Part of a small language model's weights.
Architecture: rotary positions, untied embeddings.
Each number is 128 + 32 x the weight over its row's rms, rounded and kept within 0 to 255. Layers, rows and columns count from 0. Numbers have three digits each. The size before them is the row's rms in percent of the matrix's.

# layer 4 MLP up, 704x256, rms 0.137, rows 46-117, columns 64-127
091:158159153153128094105099083091109124126107115113129103176137160130118145151137201143147057082101103125134094125084137099144132133128130095095108139154185139173075119175138088109117156089097151
106:110149158144132122095110103102102086055130139140144200114171178145191119104180096090139194123111131098123086107083111094172161133145177198057122106084117129136123186155053127144111076168092089
078:166104091139094147136097070147107149182129155135106130143149097134147141159096152183111167149143111140121187088181109142076123111089148159117146128098041113106171122182177124157128047174188139
096:104104102145178120095141176154113102205139127131147104185181153105122091123153090066048141145100116142100106189104112140177147114087097105120136049085079145114153148108109117075135063148177149
089:154148118106155194073137173120111086127118115211170102100155157204158179155106050125072123124155132090138164074054137141135155084124172135126145115183163152117115134144138110192085089132137122
105:161074162074077164141107132097118146086123076087154175144181061104133124086159082109138100073106106147132099120123204097134108123183179089103157101147092173115113143087170077159121098087158164
101:124160142107130120154163206175120183105153087066165142077117069114146093112129154144068088134151149173113106169169200111058129084083125199088183110126118125113181104124107083172147102109118133
113:118139110159101153060131135170078149140158161149117201135131157160111096147125135079180124100111082130135134112108207095145082118125138171102116134151079101194154083090088131056165100097091059
102:153168127083124113124154138112117146168086138139144173092123126167110144114123171180196146135180136065146162152137104120050152136154147099139079134112151070097145104151116108144098123123128161
097:140107158168092164122093131143120156130121166096102113133078123161162092159127101140127117148141155131133172104141133165120212155179100114118059194113139122132150132100104138029094172085069144
103:159166049153101130152144125145098118179186168170097082114132098130141119156103106147147068098143126074220177137115093118147155122140114152061168105120140115140195124144171166117083118124125089
102:126069116106129140154136139080146165138170132063171118152143108151119121123128100118189108146131086106153083189083132149088113188174175138167174138107093142097113197153137158147096096138156171
098:150105102149069144118212146140056071159122148132091086158160108092118139149116108127180091138165110134148149097077033156139155136153106182112152149178121150155168136089072131136157186132098086
100:111147164128111099149083090105153139135166104163139143142164144089128101129163194092053178085156107125211101127117129141180103137130129107112102167205083107091136055142107162123166160120056116
107:133153168170064122120103223166147099183191151079083086118098121127135139181129116163131133081147099129097098055164208153118114130076118159086158142104148156132177112066129157156109182080134128
099:153105105118067084177151124153146106130143094169120132080118151091148104126114139096116169137144096110117134152105110128106112113162137132177137120057160139105177097151113124156141137156112149
095:113143146107160081130156118121085181060097131117128094084137144147133200150108112147111128073185113137137168161102099120141157158117093074121094136103065137163129140117124106093191126139138126
087:155126108133102140076156144081082099134125154110070092127094142164116139174106142181160111147094125070082164141123060120113149108145125103211092142167183129120203114149093141163094153189131144
097:090154185098153105120118039086144149134130128106099116105046062092151192108082168189156108127114188168089132148162120176113179157112124133143166132143171130143148135168110126121163156169124130
088:094185124110093106134131105103122145129131129210110144122063150125139127163105143186102128117121127178146055155184089173096137141163131139089092149129107129122079071169080142127134197192113091
103:102127159129189086165083145113168073157132174156151122175140089181116159093090094092096117143144080186115146076115072104173109126059151129133150132112129132182198099127137124166123148096169174
092:119092178182153137090153198158144137078073136068135180083134151137206114112156102108080134141168155162092123150172166114144158069136162127124091121095123080174167206147137124118118132073160173
090:110109128067124159112153140121145108105128142137120101150105161154108075107156144125182180126122144143105167106098164164090158083084055115092128098151149091087090143131100085099098136086135128
103:071132128127080147147088136137170123126138119149131110188203148145085064112093096139114097109086112123093080092151078078096116144167109114093128120108123189125088129134138150124156093195138090
107:125149144110060084178155121112075172141157178144054111140090135131135141100053120141190144151175160139058193119106119113118102136125128113146150083179179150137129150146151139158174093109122144
112:089159106104117133208185112162115182086144114123129071133108182133102130107134144151192133135086115090154106135103144144128143134127090124134169157056124140059169142150136114124127092119106092
090:096113149110092137143148083170141157148128192153083131160137155142132074139150104123153186126116175088142169135093113128092118073135085153144132173174194093134139110198189081134142118151120132
103:130147098127122107182179138126115180079127149048102143145155070146154191201163146125122126151091150144180044137135176162095115127133162107176135096100181133136106128104060151082130151125070107
104:136138099173051141066103117197144091102101114152106096096082135130197108153119145187101123183069149119098157062096166122156138116089093184160139092119130156115114164145149150121121073114159100
095:126161121098140125111196145112126138058118129090098113119179144096120172132080136108146136149084103115081130141163192120152128163114142128133125153074123190117138138066136109132165146099152153
100:162113183092085150092108108136160145076154142108099170087139054115171140155117107150146144106077120131143087138182073145126105073178109106165090125165145149118129123138133145156139119200028139
103:138065159136088187159125100131122133153145093086107149175135087120101110163106123105158179184087101150131115135068214137135172093108117160121072083153174108121114131120140105140083120163120051
103:168134087130106157224146095193121151121136089101205170145112140136101076099109111163091143147102151131129131128073139098084097116108098152113130079166140165208107129167141153085103076126121042
096:183174183138173156126134169143093121117053131099156100068142129114124147225135178117156124183166112146151150122108117171141082076090116151100103128122120093131140119154157160132071134170147109
103:126147169100150098105139058077150144120124175185122123114078120116138088113207138147158140077142135153129178136122151158185126157122160120152137112172093138182118152125065118101092159131105118
106:062140072085145130122077077157111169086075121098083141101139174146118127066107071154196117173099142150125129209124073143132135038158164102131123160104133144128122116113101157155161117098150122
090:113091181129157093181123070075160072135121143109148159076108076124128170106142112106091135125072117103075093106115127128073138112084142122132126147075127124126107085100113114182168129162083144
100:074121147171090123107161065158147120169083085076072158151130131067126120150161136165083154190105128129115152095110104084119123163128141110145079108127131157175119152107165175135109108149146126
094:159087159151095113199091128122087169131191092065122146170149165095096134134101052117201121114135110122165146149133141076106126155147132185073122121074164142108199071158147123129154120124082157
106:153121123099110113159151151077115153111116111131083099165110105145104129138199129068172156148120122066126139108160178136124099101185106140149084151149151128173064116150180107142142109082116117
104:115098154046145163101158110068119179104089143122100162117080136156124101133140102163188146112158117195081162143071134123124089132127147177110144154053165152159144158186129097134104153113190084
105:095132140170149077141185134126159140135125129140109167148092116093092117108132098126141081098107093100127178158147075151168065127094096101101111113124143149025094149134162127199097116172063133
101:157174118173131150132146173147165159109123136169149113142118115148138150207062110118156100096146115164155107187157134087110069132142119122087104078132161188088131140133144096105092195127124130
102:136155145152149188177110152209101095125143114127160180106088187171176097157111169151163123058135168153149107142119124178093174107131110071139127093116122143131106123172156148112175139109125158
098:173116144138149139094069121176133127073081112125117135094087182095131192126181097171122097112056088108148137160146163207148181130131123110144117136153078132114171120120090099130094143155121128
101:082128166137136240101070142094130124194126107083107147132190119131100141103097124166168083117158151145160109118102169192177111165158134078136154169152163158025187107152108140180134083092158080
096:091200082123096109183175164146173114154121099206075105153149079139114083099170164164072168139109155154176118193072106143127114092124136140129130119096103085190090107130114074141135123117160180
105:127149078099132163115118154075188086145138112061174157156119094162147124071055175090119124124098067037117117138115207067132160122148151078159151130157164130125139148121163181144174131142079092
089:108130146062191132118110087093167075106139187144129180207169170123130110159097161095140124172112119119112110149156143142170110094155133082107127138106085092120155133083144147068219103161104159
100:142124165126111149141136109107124083168160019120113144099134071150126168149123094111132114197182209126076118135137159183132144108164118190133170119163122107112146127129060174159058166119163127
103:087220138112150133100205198124078122101045122091175123138097148165121128113181167153121116183106180123130085098177189154115176123165111132138123168136164113089155210102100098181144097143092125
099:176152106110170110160173159134114145106087145093149103097128149109085169078130113104116132146150148089120093156149088098103182120151068114171122079105121110149093119103148127117089087179039125
112:150138172103144147192088131104168082129100116151197089088091136183113140161152117153124163138088168161141142095156162140125161165076149130183158142132136110091128208126177111164158120151094132
108:076089189164087157108175172153134090162149140180080123112101068123142082141157145131173151136136113124097160137142098158183142174116073086104084124143173138167183165202121108137170124115102113
107:143088129155182133141111178120157136102104163125127123127132177146153102082082096150165115150119086115076165142128105116118117125089166129141037150053158193174169095072126156108144148161127075
108:188085137148085157064134125147139180131143128093162146187130169064095078135141144078129186152164142178125117134129122105115133151126088102114133129075177123087134101108133181122148085083084078
099:122043134102131057121099149142135106114142122122070112118130110137067136096143136078084133159168068106158093208118209089125103159196205107151117086143128185111136106141203111108118118158099194
106:173164155131128158144138124113040101129157141144097070108108119164172093120131053163144161096145102125110182102148176146132113100173135060116153153124150133206118114136092133133174090159194101
102:127131118120126150124178094117085108130145180172165124177113096151149170162128159121125118102146138116105237197092148135127156139138182141120056114126193196153099140106134094082155139106087112
104:076116140122136091085106088170186177186145160124106124147123169172154102078106109160159150105108148101167105062178161183135152114057081117130129113103101136114131196162151133130133128088100086
098:092109083115134151145195130105081182137061088105121105173117126114146158095121145134186116113176140170118136127091151181124118065122143108153125128072114063116164084195137088164154133073133122
102:128168169104104155090140135148173075133118141165119150161169153110143083153154117150157122129133109136135193078137147064085098120120149159084144133125079131120166156141158156099173124101102126
103:182143141117121110117148156151116112138162145153145102153113158120168106111156169084076136102091163129104200083183188141093176120123130198161108162083126121082107176114156127108132173171116096
080:164132159164131080138096133133095152144076152182130119115175152127094066129091148102166159165121166095159077124090147149124098120118123161105076092171151136126141065113166116138121123119105120
087:095154106212160100112093172134077077096120054149145130076090128091181136118153186103148143176116166055142128146098144095136145143114101167197099121156196111122156132132090113111136131127082152
111:119124139156099088141123209129142080111115183102161059154122104084161087115146118119141162056098134145123139145077117184135138114143155103101145165141028087090130130121071164135130080126103147
106:127146167125099144129093152167146172148166104148146082085138076136164165140186118109153146091161091133037118146056117117133138194109185180123138130142115192110183056125142159066091128140180138
108:144140093114112131112182110168143081112060108136063073093115124093075166100101115112126092188155186106156135139122205156127125127182145144114151103141120167069177092175107156130075143144134166
104:203114168195162110122154139156105164084101103146146107134083114167074093158125189035107171106135147143103070134147120112133117140112142166109161044164120171103146186126127164111077175089167085
092:125112161157128158117130089137132116098139152159090118112134120111140135201159142138150116185151162092116115130114144103103099150166108129108136122105105178068160117101135110107152117106140163
099:103102191130192087092103061153136126146123170121118126072181133148049090137166121165092113192123178122076140117158119114128079099110109134155172181103124089113119116124121149104144138111095186
100:162162116092140080147192127124050125125074118119141116168140123137075140149132070121153178137082149111086173130077105143121111120133152159163109089105160126197125066125173181079104150149145145
# layer 4 MLP down (transposed), 704x256, rms 0.0771, rows 46-116, columns 64-127
097:102145090164091166101129141186114129100120082089103139088132126125138128163133168152067154189139115123189127114093163133074169186123160137102124116094111131113052140144153145159144168102119141
103:124099138106078151079204136136139064152159106066079143170168124145152188116120140143169085114110152161130143115201103107144128147136077149108165157123182164131171142095132150160170142139066116
088:112138167091145117142088131112104098089135099106202118109136173127081154089149149133160108137125117124112127134094175177072075152183143111113154165159216114159153129172124137132136170137111095
099:159133118149148122178107103169117116105089123099152109119177143130148103138172165091080153120156140131131144171132161153106110146188139120088143184098253105148155166145190125161143160131124085
092:134105129159103129175116169146130172110130148121200171084088135027089120102127119127133203147133082081103089137143115115141144147122124088075152107156160109158150129079093121162156151127138109
095:154173165146113150108112181108154077110136082149086168171118064126184108136177103103136141098137086134196096108133124160135121179173098128121057125152172093101183165105171162105064086112122104
104:118113120124102143081137070154122127104128111139152175136106146091102229116154125121146161160135163107099137130142133140122136136134211067124101088164167110138144172103197144137078130128134131
096:113120117113173175083139159123081090125143114184132132099095128106149120095088061150146127093119135114064121099084142079168139094152115139122141133116167114127141097102163079062151098098095119
102:131161200128157136123160112131121071142136096201153106123135126115157082089125097141098178078071155098065196115144144063120098118098078092104182147140098109187182112143123119137132129143108151
095:113168088160123069144167175093133162107077132106075154138128139168103173098155125103128139219135168151123095147106141200098099128140107126099109144172124132092139123101123142091140113135045117
104:132132089152101166125074101073179105141102160109156124165111162179118153139165144116092120127081114156139115130117103191105173111113121046088123149145108158135173205101138109104124132130160160
106:100095104089107142132167113139158141196084154112094155068133179127125132139125107112111134104109116148144151137138156188118090109145150119107123093109122165172108141115151084117095129095097129
097:120069093149202123119101171098122145110161081138114065120154138155137094142112194064121173058147121144101175140100134093135171095141127103120142147117122158151046168079122182095148030119180162
103:130150143099155189175111165183100136143193125092154144091142083158113070128128168161084111122161117162204141070166110074126109105105138081119068177144100093116116127134118149153105120156103126
101:138241133119106093075134191193142083167120131166127150128147044122171106145127168108106093091151091120081143090124118101153171120118176138149118098106140099068115128145216071174049172137131181
099:152106081140147127105079159118177120112158126113116170106163176124184097147072167156103109158163109139171070125122113126143156108139146122108115153116138112129101116207203185172163146106123124
101:149133074116129134108092124133191127121061135182127123136145146101102083106121182113123144157156135129141075114135148139057136133158084089146106115080121180124170211164204138082128173101153145
093:138189140092105159080081104114133101119107133125152213139115097150151146089120070102076097162177110114149108071064170041134118142126074193119205151133141134162111118177110049154103099126133136
093:130105120158135168113217161081135174177135136120118083140161148159166117114113085132152115133167139168185158075128093173146096111116144138190122136120164112111178186168101126183143204130121109
091:162128117108131097147120080131073112117171120103130095071125122195127103071166052123161119138112156129140107109080141105163080149102187059155101129148163138152128169070091152161111214090150131
100:120097105088162179140196095173090156126136103103141143121133153079164119179121121183147186136116100112109156104173124155103136145159145114120153132158180089141074155092107167128101120131154130
091:128134154154160091091178203055084170076161128196136165077116112101119148115110104116085134100123114167111148133138159129108087161128067187096152106162142150104129098066172112130130130196083118
099:162169140144081119096087140146165086129174101190127210171141092114164046192148126168131124143105105150122156126128125118132185184073142142096093155105114158120158171119147121114107062142111091
104:157108152123132192183144145170082151163157073145121133154128161102133173132157193155148137148116168119168161097113155196086140123138141133154136106126142092159118168159118199153134109093111198
097:129126159175103109037102099144106137146100088097133183124128122105113153185145133174154117139118082128255031132120117158103129131148142173161115149116094150118129154151126147117098126100111181
108:094105144100137144161100044114154159112132084129127060123097176115149171152170119135159070128145141080134132131145149146178101084144156047153128176079190095078111129113146109089105140155056088
098:152120171152095147113109163099097123126145048131140126129127084099104112133104175095123080111145116171130057104102104188111072113162118122122098167090066155139101173147126147121060087149118096
102:170182126151183081163132065151123155116158045211136090141062092088141095147138134100141156110146144114144118096118086122134098125130159122170155099146162161095118159074163156125095133127118153
096:104124171109152180121112121091072009114109177132087196138174168138124129127091138151110159130072106151140137074113108138136102133047170088055145091163120116177096137131135138142162130090160127
090:110111104050106115149127115136127087125109065129082108145144111157169127160191124131126133182181109137170119095177120103140150169160109154128103137167178110251115148106105081126128104182096100
099:126075111107092162127139128100049138117130084131130144152152151084091143140105122075105125139153100138181155084081150067173149117152083107115110083099080122085106172169105104112099097126133089
101:145165175101148121117131123082119133077164147153115134131125052097102174113114046147126152082117112134151071068078148168116090117101089116108126162072126096221091140095144164144147147115120132
104:136105160116079190128145126172159149170122164067086136188091150128118158076177177122138083155136114131124153094147083137118164072142155094113139130139148132085166138152175046120164117154097208
100:061142187142111193185106077101170106125103152191172131119136094159137108158136104143130111123169127113098090173166119213132110138095090114178141168124144171076098113112112100164166175122085135
105:172144157125112131107113138119222155141121102178162135121123162130089129113118101152125101153134089093071121105174165129098134071143098064137139086163116131138149147131146145163158059144057117
102:138157156133117107114135169109180068160140142121156129156122207101061127156093123159122159121142088095132097139158184146104131176093156180134161119118117060125123069140081207118132119149167120
093:151120118087131101117123095168111081163168151149169116163097151091174152136124190180117143138193137114144147139167120099119042124159168150131082130088149171114147090108168146147138148130083190
093:151164113121084154088136183060130129085095074170143199104127149112175093127107173130105153059116148177140134077077151159110097098147162141144157109179135087082090089164157121103175114078129148
099:140091212115099135110102124117110085127090131125103061094114129167103202141089142114167103119111119097152102168172166124157105097118155122180158122081179109081089126119094181070093121121114132
099:096136149107121176075140102132118137215154162119198165120087122152157116109123068096121157085150114127171089071173160131161172109071066096104159162117099140162121102126120172138077144132155086
102:181149105104125147117166148144163184179187115151078141092133127112128154124161131153100141072101159140169114123131140194156148158126150161099085096081118100162120106049178120075109190144158110
105:151127117127151125171129140167104142127160114133133113118098138082154124122143106103149122133153119129184071163151122106174161159133156129153087131171153076115175206105136175148175150110100162
103:179146130160063101145116097164062111131044067142088121113150124154102166156156107122123167130157136158149093098109069156130137122118086133097155173091113185162081120069061100061074115138136148
102:153165149148101131123154131130111171113084164140162080200083134096143129183106107089136054140150138121097195150153144200161177120155185133130120120138153126118062100115174121107189131183170128
094:113123101146089103096094095129144253154099182088150083106130090131107183167132102123224140104155157104192148149075111135113147066108048086063144119109147143108100140128126134134172098130197164
102:157115141132145143086145157096126125155125137089128149113131094120114108142080135137129097182182101151174157117143171127155104096129071126163092104113125135053162107117118086123091101154081127
086:139162135117161135073146111115102077178101108102160139145136103136113138086133052132135089164072114162215109106104170137104137095116078152074127163121188102114149112092122164126091100185130181
106:132121118135116114122079129108077129108105144130172122134130105157148039128074128118107153167093132157098150132111176112177134137132106112106137099136168157107147065121167074147153063180142171
092:156160115154119152158128172175154113118123103111112119096115090061104111140117118136132122139167178146147220081148119100115145133093135132139139129127184152098093112101101091134112059089140113
107:107117107153087137124143111148097099093144084109199171143147138118104168112084132074125104180169173128142197196133147057164114147128087137106154148118149131106132148106101164155110137144104148
101:114178069090073068124122152083105093118136143110093110103095143120153107057154140116100139093095165147108151132118158091172132116179156078095118119055128110115152082106113109097082136154138116
100:162083101137076110102158139111148134088177131106122140109112128096056158135114121162132143097136174141190082156103117123124100161140109142146109088135130144157075142117195160137082165093052186
112:130085153114057140076086119128130121111166111118154169146126062098087185174104142111149173117108166153149137065209129113090123140168157103196136108093106129132136150109113134143115191141168102
102:094123133137113171180190136153121076167162136166143179063125109144156090117072121149144074142185141150105182100110108140162105214132132188090130149065157128155138138168099132149178099112132098
106:193138129176137135080105085083074116127149138101137118082117100103124070164119119156122149150142071147146086127108131060140045158081126142189131105117074102127138144154137109168175081160129134
096:083062155155145117105169114142204085177123146135142162071137169152123160141145153143136082129130111153081108130115135052067154127083154141112234074165076157105132106105130119085087055176129163
101:171154204100117156134130181135107105052165090141114116161153123127119098166076082167132194129097190110095107162195118101111148196087088099159115174147118165153143183088097168146155071060155139
100:151091068129117168144096157112128047137107157143083090101133162150102129124110138151100143143129143128154170143103128185175219125088132105170142072169111104105081070132138156149200130120120137
094:131132161097147102103053144104101152139066053084179168076162130118127058159131165143125105111196168087138076115187073127074107153129099159107166111147028117111128153136104169179119121130130149
097:082145157147129165102044166154124129139149146136143085136135107139127129097129089193136176126097113061150108127085085152065097089138070086108112100136090082097156156166149079110099210104145144
094:113128100118086135121115165080139115086123142124039125119134124121144132140143142168097110152130121104104119089154087064106164088172089137081109206163124195103117198134177141113131182100124116
102:096188165108135167111107068166146162131149141162093075169118059165119114147198102167124093079100091101148119159140109071128150143123095170151106094077128138104120162161128101122160109090085099
104:093082151102145155125230110091124085178160151162122132140090158143134091142132093123092159061105105129196106141143095095165128127103148127117078120134109139109155160122185107097137163086138106
103:074131116145112134126100133112132097058169129083079171125102136174143132074105112109111144077166072120113127139197135072120134123161124131116169134159098154123169190145169090135131101100111080
099:105132182129112153112098078111185157076106158107159151178120156158152156157073119187129101116160163127114123170115106122159159170120097154047148142135103129074162062133146171099097143087116119
103:105110181132104091108135134105155127064126132176140071132110075166083129177182137072215092069119206147091122114192096121081126110100136089132179115190081125069120093122097151103087104157134150
104:116100104130144130192142087129116151112094128146113100107114091118143080119129155093160129100161120135113108101078087080103099006179099161157127137127123144122140152119159104127105075143133177
103:124111140114157115031143069141167122068136147105148193074129111164161189142133074192112141155149128156109129113115119144126116145128123146129098165103161127142114174119107130119174160137137152
095:102071156128128115060077115124088144096148200116135187139146135132189147128132105145078136121176081103117152153142069078072168132112062135124096151168123155182100099148069110145170147149145112
114:150129102109133057153126151082142177182106144158146158120089093117121102086097103051116090086112136133172148136103065111172163089112142103149123103184176095148081158129148148125132090136152098
104:145152135135087148128144078098059084110186139139173177123170140178090131159124146092060107177108117135065071117126160071175090159165109150127114166165164099196117108081139134161116123126108167
# layer 4 MLP gate, 704x256, rms 0.128, rows 47-117, columns 64-127
104:135135093089123134105191058107155155101080089142140113138071114119156152147111074135160149113166121143116163115123133121130112202107177123085147129194093138137103132100083085104140104111149113
076:106171176143146107120161148174141096148151150124097130128096130159124148141078087149135088113171156144089099119119140150150150104158186087147110104156171160147109087112175126124131105145064168
096:141112097168140131099159129180146155180167196085067102103107160135108137205097194097133102124092167068102127175157115109101136145111073129147143126158132139194149079133059129154122063174077127
093:136132160160150061124138132100099240122179126174098199128115108091127117164143111186118113107130187176084093113146114129182119112084199123140081104092117145123110078208121058149123122120089092
107:135149144177100148097103189118105125107142137127160090096079140176163161126136132118107113088176117138199121070160165129145158143124097123166136152123135135143177139103092125142103134129042074
103:150157133125149131155101040136097128125152134151101126138112119121160132150090096126074157135112105110110145109092108173112101115140208073147066052178135144074122075120178136146118079188102133
104:120114119109216081111093077133116102131082147132154062122038129115115085118147143085123113116104137153191181177092110120104178080165123119106120178155180139091108116152131108100156158093093113
101:095118138094157153099127124133102168177118180099122097158095152059120120152099085137052161138205148131190124133145091065133185115141159116063088104127102113158161137078117101145174097118111116
098:193113060142101131121146100101158152104132098160151089066120124114145163174084122179123182120129131106112166135163116135125144104124123141169205128111146129126167152119178155129172115103136118
102:154101097123134059099140070142144144216132089131124134192106157072178124155157144143160142142107129089118138144101107105123165137166126161158110091106114171118105113171172129081123082144102131
109:147125148142156104146100179171153121076162117166134130094119129146159144059096090108132133133099091179100044120112113060073173121127147120152133072136115172139167171146124102116097070080161131
101:150120096142085202123072135091141178157130110124121156146123144147116129118114081127128114118118158124140088102144132169091155093149114143100075123085169148130096053142117146100078128148171153
100:181104110131143119151159123157113158070131169172142128195084075129139117144179155131114228073127089065072177132143095177114159107100122113141085157122098123095097122108156147194105113179086161
110:136113123129149124087139166143143168164170092126116071079093110120114186127121153123129173189143134167189143095158091184142123128162097094115129135168141139165120166101098141064172088079129102
112:135162136212144106171188044115180135101152133096187144138140113152137103150122149072106135087132179184178166171175105174112161148127071112069112135112138133121147143109120069131138123105148082
102:109130125130141120143119105134182082130088124149119133144081160097088084168147102132184110133089168127066216152127123141095093130129082133139139082119086105129120114159120134132117098070100113
094:127125132139106157182165135133156135176110137109125114139133165089139094161128172131126162120062207116183079105115100183133110119117177108123085160155148126136120136119187132150202096140144139
101:050000106160087068084119127145154150166121115114097161112159159185121138093158128113141084157111102108104118136179149111105148178161119134118173141124133030170131102035163064100160098173151102
089:089125151126110081095094116158126104134088125177154146125140125127121171139138109112148156197084139121123150192157127174149116128118175164112091147096112143144114119134124141129133135090165166
107:123111096105153157175108099152150185157113103126145110092122114070148134177129163121158152181111139137161094088084115083089165147117055164120138091080120062132139139139147170118161129129114127
084:117106144187150160132122096135151114120123171186114117110165143130152140149132159064088149138114169096129131104118146165159141137121094153150180089100146102140106173098170170131114145127170132
094:108146147131084135137075137152157151130190116112153206149097119106177099183162107191198101105143088167137148081117124112144166155130166121097134182100082148104129181128125164110161075116095104
101:129089171082134109109127112102125194087151120117131058093051121137132117120188123091117162104153146075166140133186172062113126141119170130184134113109165117122182190164087131110099149142132166
101:145141084136157121137101178153138128123136113119127152119180131119135116113113141107142111131141101152163045173137107102131104151099098165129121170139083146095112126141200171090073149159069128
103:136121130103113125131122176099083186111159062138167122132189142143161055120103152138131121108152100172119154137125125132100146153088126078149090140184146173134162159130130106141128045117142084
096:142125182117139107186128072146055117154124138088178116142172096148103085050181179084119196151160130121088129183147182110099098053173164116171177143081111146191106138126125080131137082110066119
102:133091035135159143100108100167095101165144120141136145153134073148103110144122092107124120100115122098189142173136184114148145163095109108157104091180126100145149211188139095143143119118086170
105:118104115169119086113142152169111165120135158177123105106138082141201126141122142145137159187134139128111150201141131122102099109078105160108112134135140185142091150114107168120131141087157091
094:133115170081131184129161110203137123178134113143113175142077161151112081143132066139087143134125130158168111151167162107160165147148146140094083108098125132120136159166090132120108093147090073
099:175075105073144092151177172135128110122126132149153053144141103083131107137199105224182173146114134114181120157142115112140100131072097117129165166150100179167178119056150141102114144099099118
102:145128125175135098050143128112114067126197074080147142144118116095170132143091169142111095115134180162134126153128145161104159143093093072129146136126143087091164155144111143155181128170077169
104:115136106120132170161157138098112137148134097169136141111089129114227138157172178137191179150106173134221184123124129136120132121102125093102150092137134132104090136134205108125145118150097066
100:155114146148125069108177176111127109155156097116133133159115072125139148155140216140102130086066182096143137148144111070159128125124093097118058113108085105154122151128156136142087102092095132
103:142097099061122025149116078143134147128143163131093181142103079130142117139099091098135111156145127111073142138061123191090127113178120120115155162132109165130098120146140141111141075182096079
109:123086141130186149114092153187129161168139126152147175089113118155096119073118149131168114110178131103125166054131198143141105101143167145096133137129130151144169125143133139139123076171193149
089:166165131160085143102173156164175133150187100119126122074129123111141096166160173110099126126196097165194099126120171086149178105092144109182063137114087180132168171129120167110114086165189121
103:096155145153163139124141130051115168122159119159124172147150141086098161068142126105104140099119159145122097083120130100102078126121125114110092109083112059100112164183141133140163136115067156
100:157199103115200157140186089113094185162096118155158115078130171153165127096120165154139145152110162092188132120105088113181077123128111129126125100200108134104151109164120188148132209111144139
102:128135115162095107097172149155107148143116132121137025143121115082153097170161130171111190132131162069088156069108132190152085101077115146091140109141200134145159133151192145167191115169084165
103:111127116158067086107118090077128071106093139126149148150099101168094098146119173118067116122104148070124058146130120156148114105150070118174143084109071175066092110150090135154107140174115142
103:104052088182225080137126176137115158207118121130134079122089107113102086115132183116149140109163131164158070066105121135107153160179138094098158093125157152073169148054118125118141082112119174
100:138126190219118154129144117155136059178079080144159144114056080099114137157108195143103118064145112153117065154128119111131123183089127130167126145165078130183088093168132087195074164080118216
101:119090165184132066157150142106131102062169080129080156080104117132023092034140100157155166152157147176190097128142136077107130120171124099087106131163148151140131148170145086168129118128136103
097:110140133136213151162114149172132128160135133122185099149138143109114126162133128182146120156132121093134160089117076140116119192126162135132138150085132081116078141130124159125171100122134126
102:193156161081155127119105095181110122111067132139139119089105086127133113135107098138204139118138158120221146098120083100151149099041115119134147184128101142097113118140152120132076151166128132
097:107202125147182135158130069161135117134125096123132055137153072164213123096087112148131196113128132155141137143105142128140104084110177091120140141133122137059146128091108113108186114101181099
109:157171124124149131124115112160092167116117097098092121120107137114148084137132170165090107172124155154134138152127161095170159162112108083113131090139092108134074103216115129113135170169127090
092:091116069156142081144093140097110178118133072145138097099140151147164119117150156153123130120101144082094067160132073087152084108136193155060142077151107127166188182176176124149050204127177146
102:143188106162078194134179109095160114156159100100108133151118150067143143115134075147118132092187126082139103133166127148068120133114166160174105072164143144068105097079137066046091125089134098
100:124126136159113110129128092133158115196106151069137145134142118144142103120164126092135199147124128128109121200147142070086189161160129102124106125099184105095126180131107075160152122201125110
104:108116089121151098145142126160125101112160137167135103107110115137107067167151108121047202117131082140130136135138142105185154133152161081128163155140111153162165057129193133088098135069111118
110:158143120116131146069182086174109138100152078102127163137114153102076099118072169080136112140128143110099156175139100118139136156143142127151132119185141195141150058161130187132096155140182134
103:119122131186174103103104120151067083085157094153109130158093156196150056127169149135138143081162090097130097100162137132071147159153175111090115164200127178155137117177117116092117124189098124
102:156126131132166167161151172099107144042120140133098064165131128156107190114100148121192121186116143139170172156138147148112078157127135147106114121171126121131074077101168164142086138153083162
103:117102133161184106123089141104108133118090056160122166086135097129109200151175077118126115173196150183109102160055085128125175117082132095173155140143093153149134154065086141104099107179126144
105:111130122083118137222195164158115143102137129083098143077112142152149097112129120135090117152111159133145127128152117136162054226103101097131102192136126129151065089144143113127063136135093095
104:114131102067123156121073173100199090077062115082134174143176141075110129125163152108134099164133142086157105139161110135092143120119150134153140092143113092074107120136107079097113127151052120
098:067113124175107113124159117176113111127103113132166142122209100119092083159156121101087092100126120132150172140209120120148138177123159068100126129170071117171147090173067140168127090119103117
107:167134083168176091166158117111105163108053131101161100127118120130140137118159179077115120192159130105150081148136148144071141116161100113133126134125134174131135172150099165150116070159105149
096:167132163164159117128169146113131090124109143127120067179103140112154113128159123129193078155158116010156141152145067117152108106185134176132140097182081093161185130090141162117084149110071120
101:133124122077124177174050129179137124143165153115102063206088156135130116169128106147073065135083112107126117132093132121119099155112174169192068141117123132124114127137188168156153103165115141
104:152157123124138155126148133125110170186096120126163139088133078099107162111104162161135162126148081076130149099141145129119179157071140091095177111135102123161128089110061122064071104164060114
088:114078125153085077076096142153166090060131177089113102122179102150118147084112055113140151116135108135119130060072117110155152126092163212189107101113194126092102078159120153113146106139187131
089:102108129154113108155143160143166104119047077111123133117070106073178115124072147118124120147192119126126175079115079106137140132133115109142076117092139149168174132110136104121142191108163172
103:109125094179139128149084110190106124086111127157152112124111113162129156140131100053101145136173207116132100123064104131122143128164136091161113176220066114157149133090151114133129081162126170
107:150105144135105149166076175091122102169113092147150155106102097093134138104188147125121125125168113110098122100079150122132112090105163193096126117135141162130121173094155141109127096170217143
103:151042140177149076185116128137141136124125108127172134163108110144087146158119179073105174131124149113112145124088200063079149126179112127063154118096107102121095119124133128177067103142122073
105:076106133107114120154178109144150129120109170080128148121170111168168111104142111154151074111126165108123091114097164125155171079117105125111156111103114120107143142143159238081099146090125140
079:158171132137132123105108103117166155136111137166162115144129127118126091098108108113125080069091081181130172144159104163172186155113091083181137158174182088150168179128116113134104168127080105
097:162113131150124147127164166119133128152155105159165111156116167126204158117118071138123160102127199075152140123103141141178103141157126129118134129136187128164089114142198157074113148089106161
102:134071164117078109121127119209126134120109137151098125186130126130139136108155129131108179105143137168099109215148142139121182122082093119206126138078087155140069171138173161149137126155127124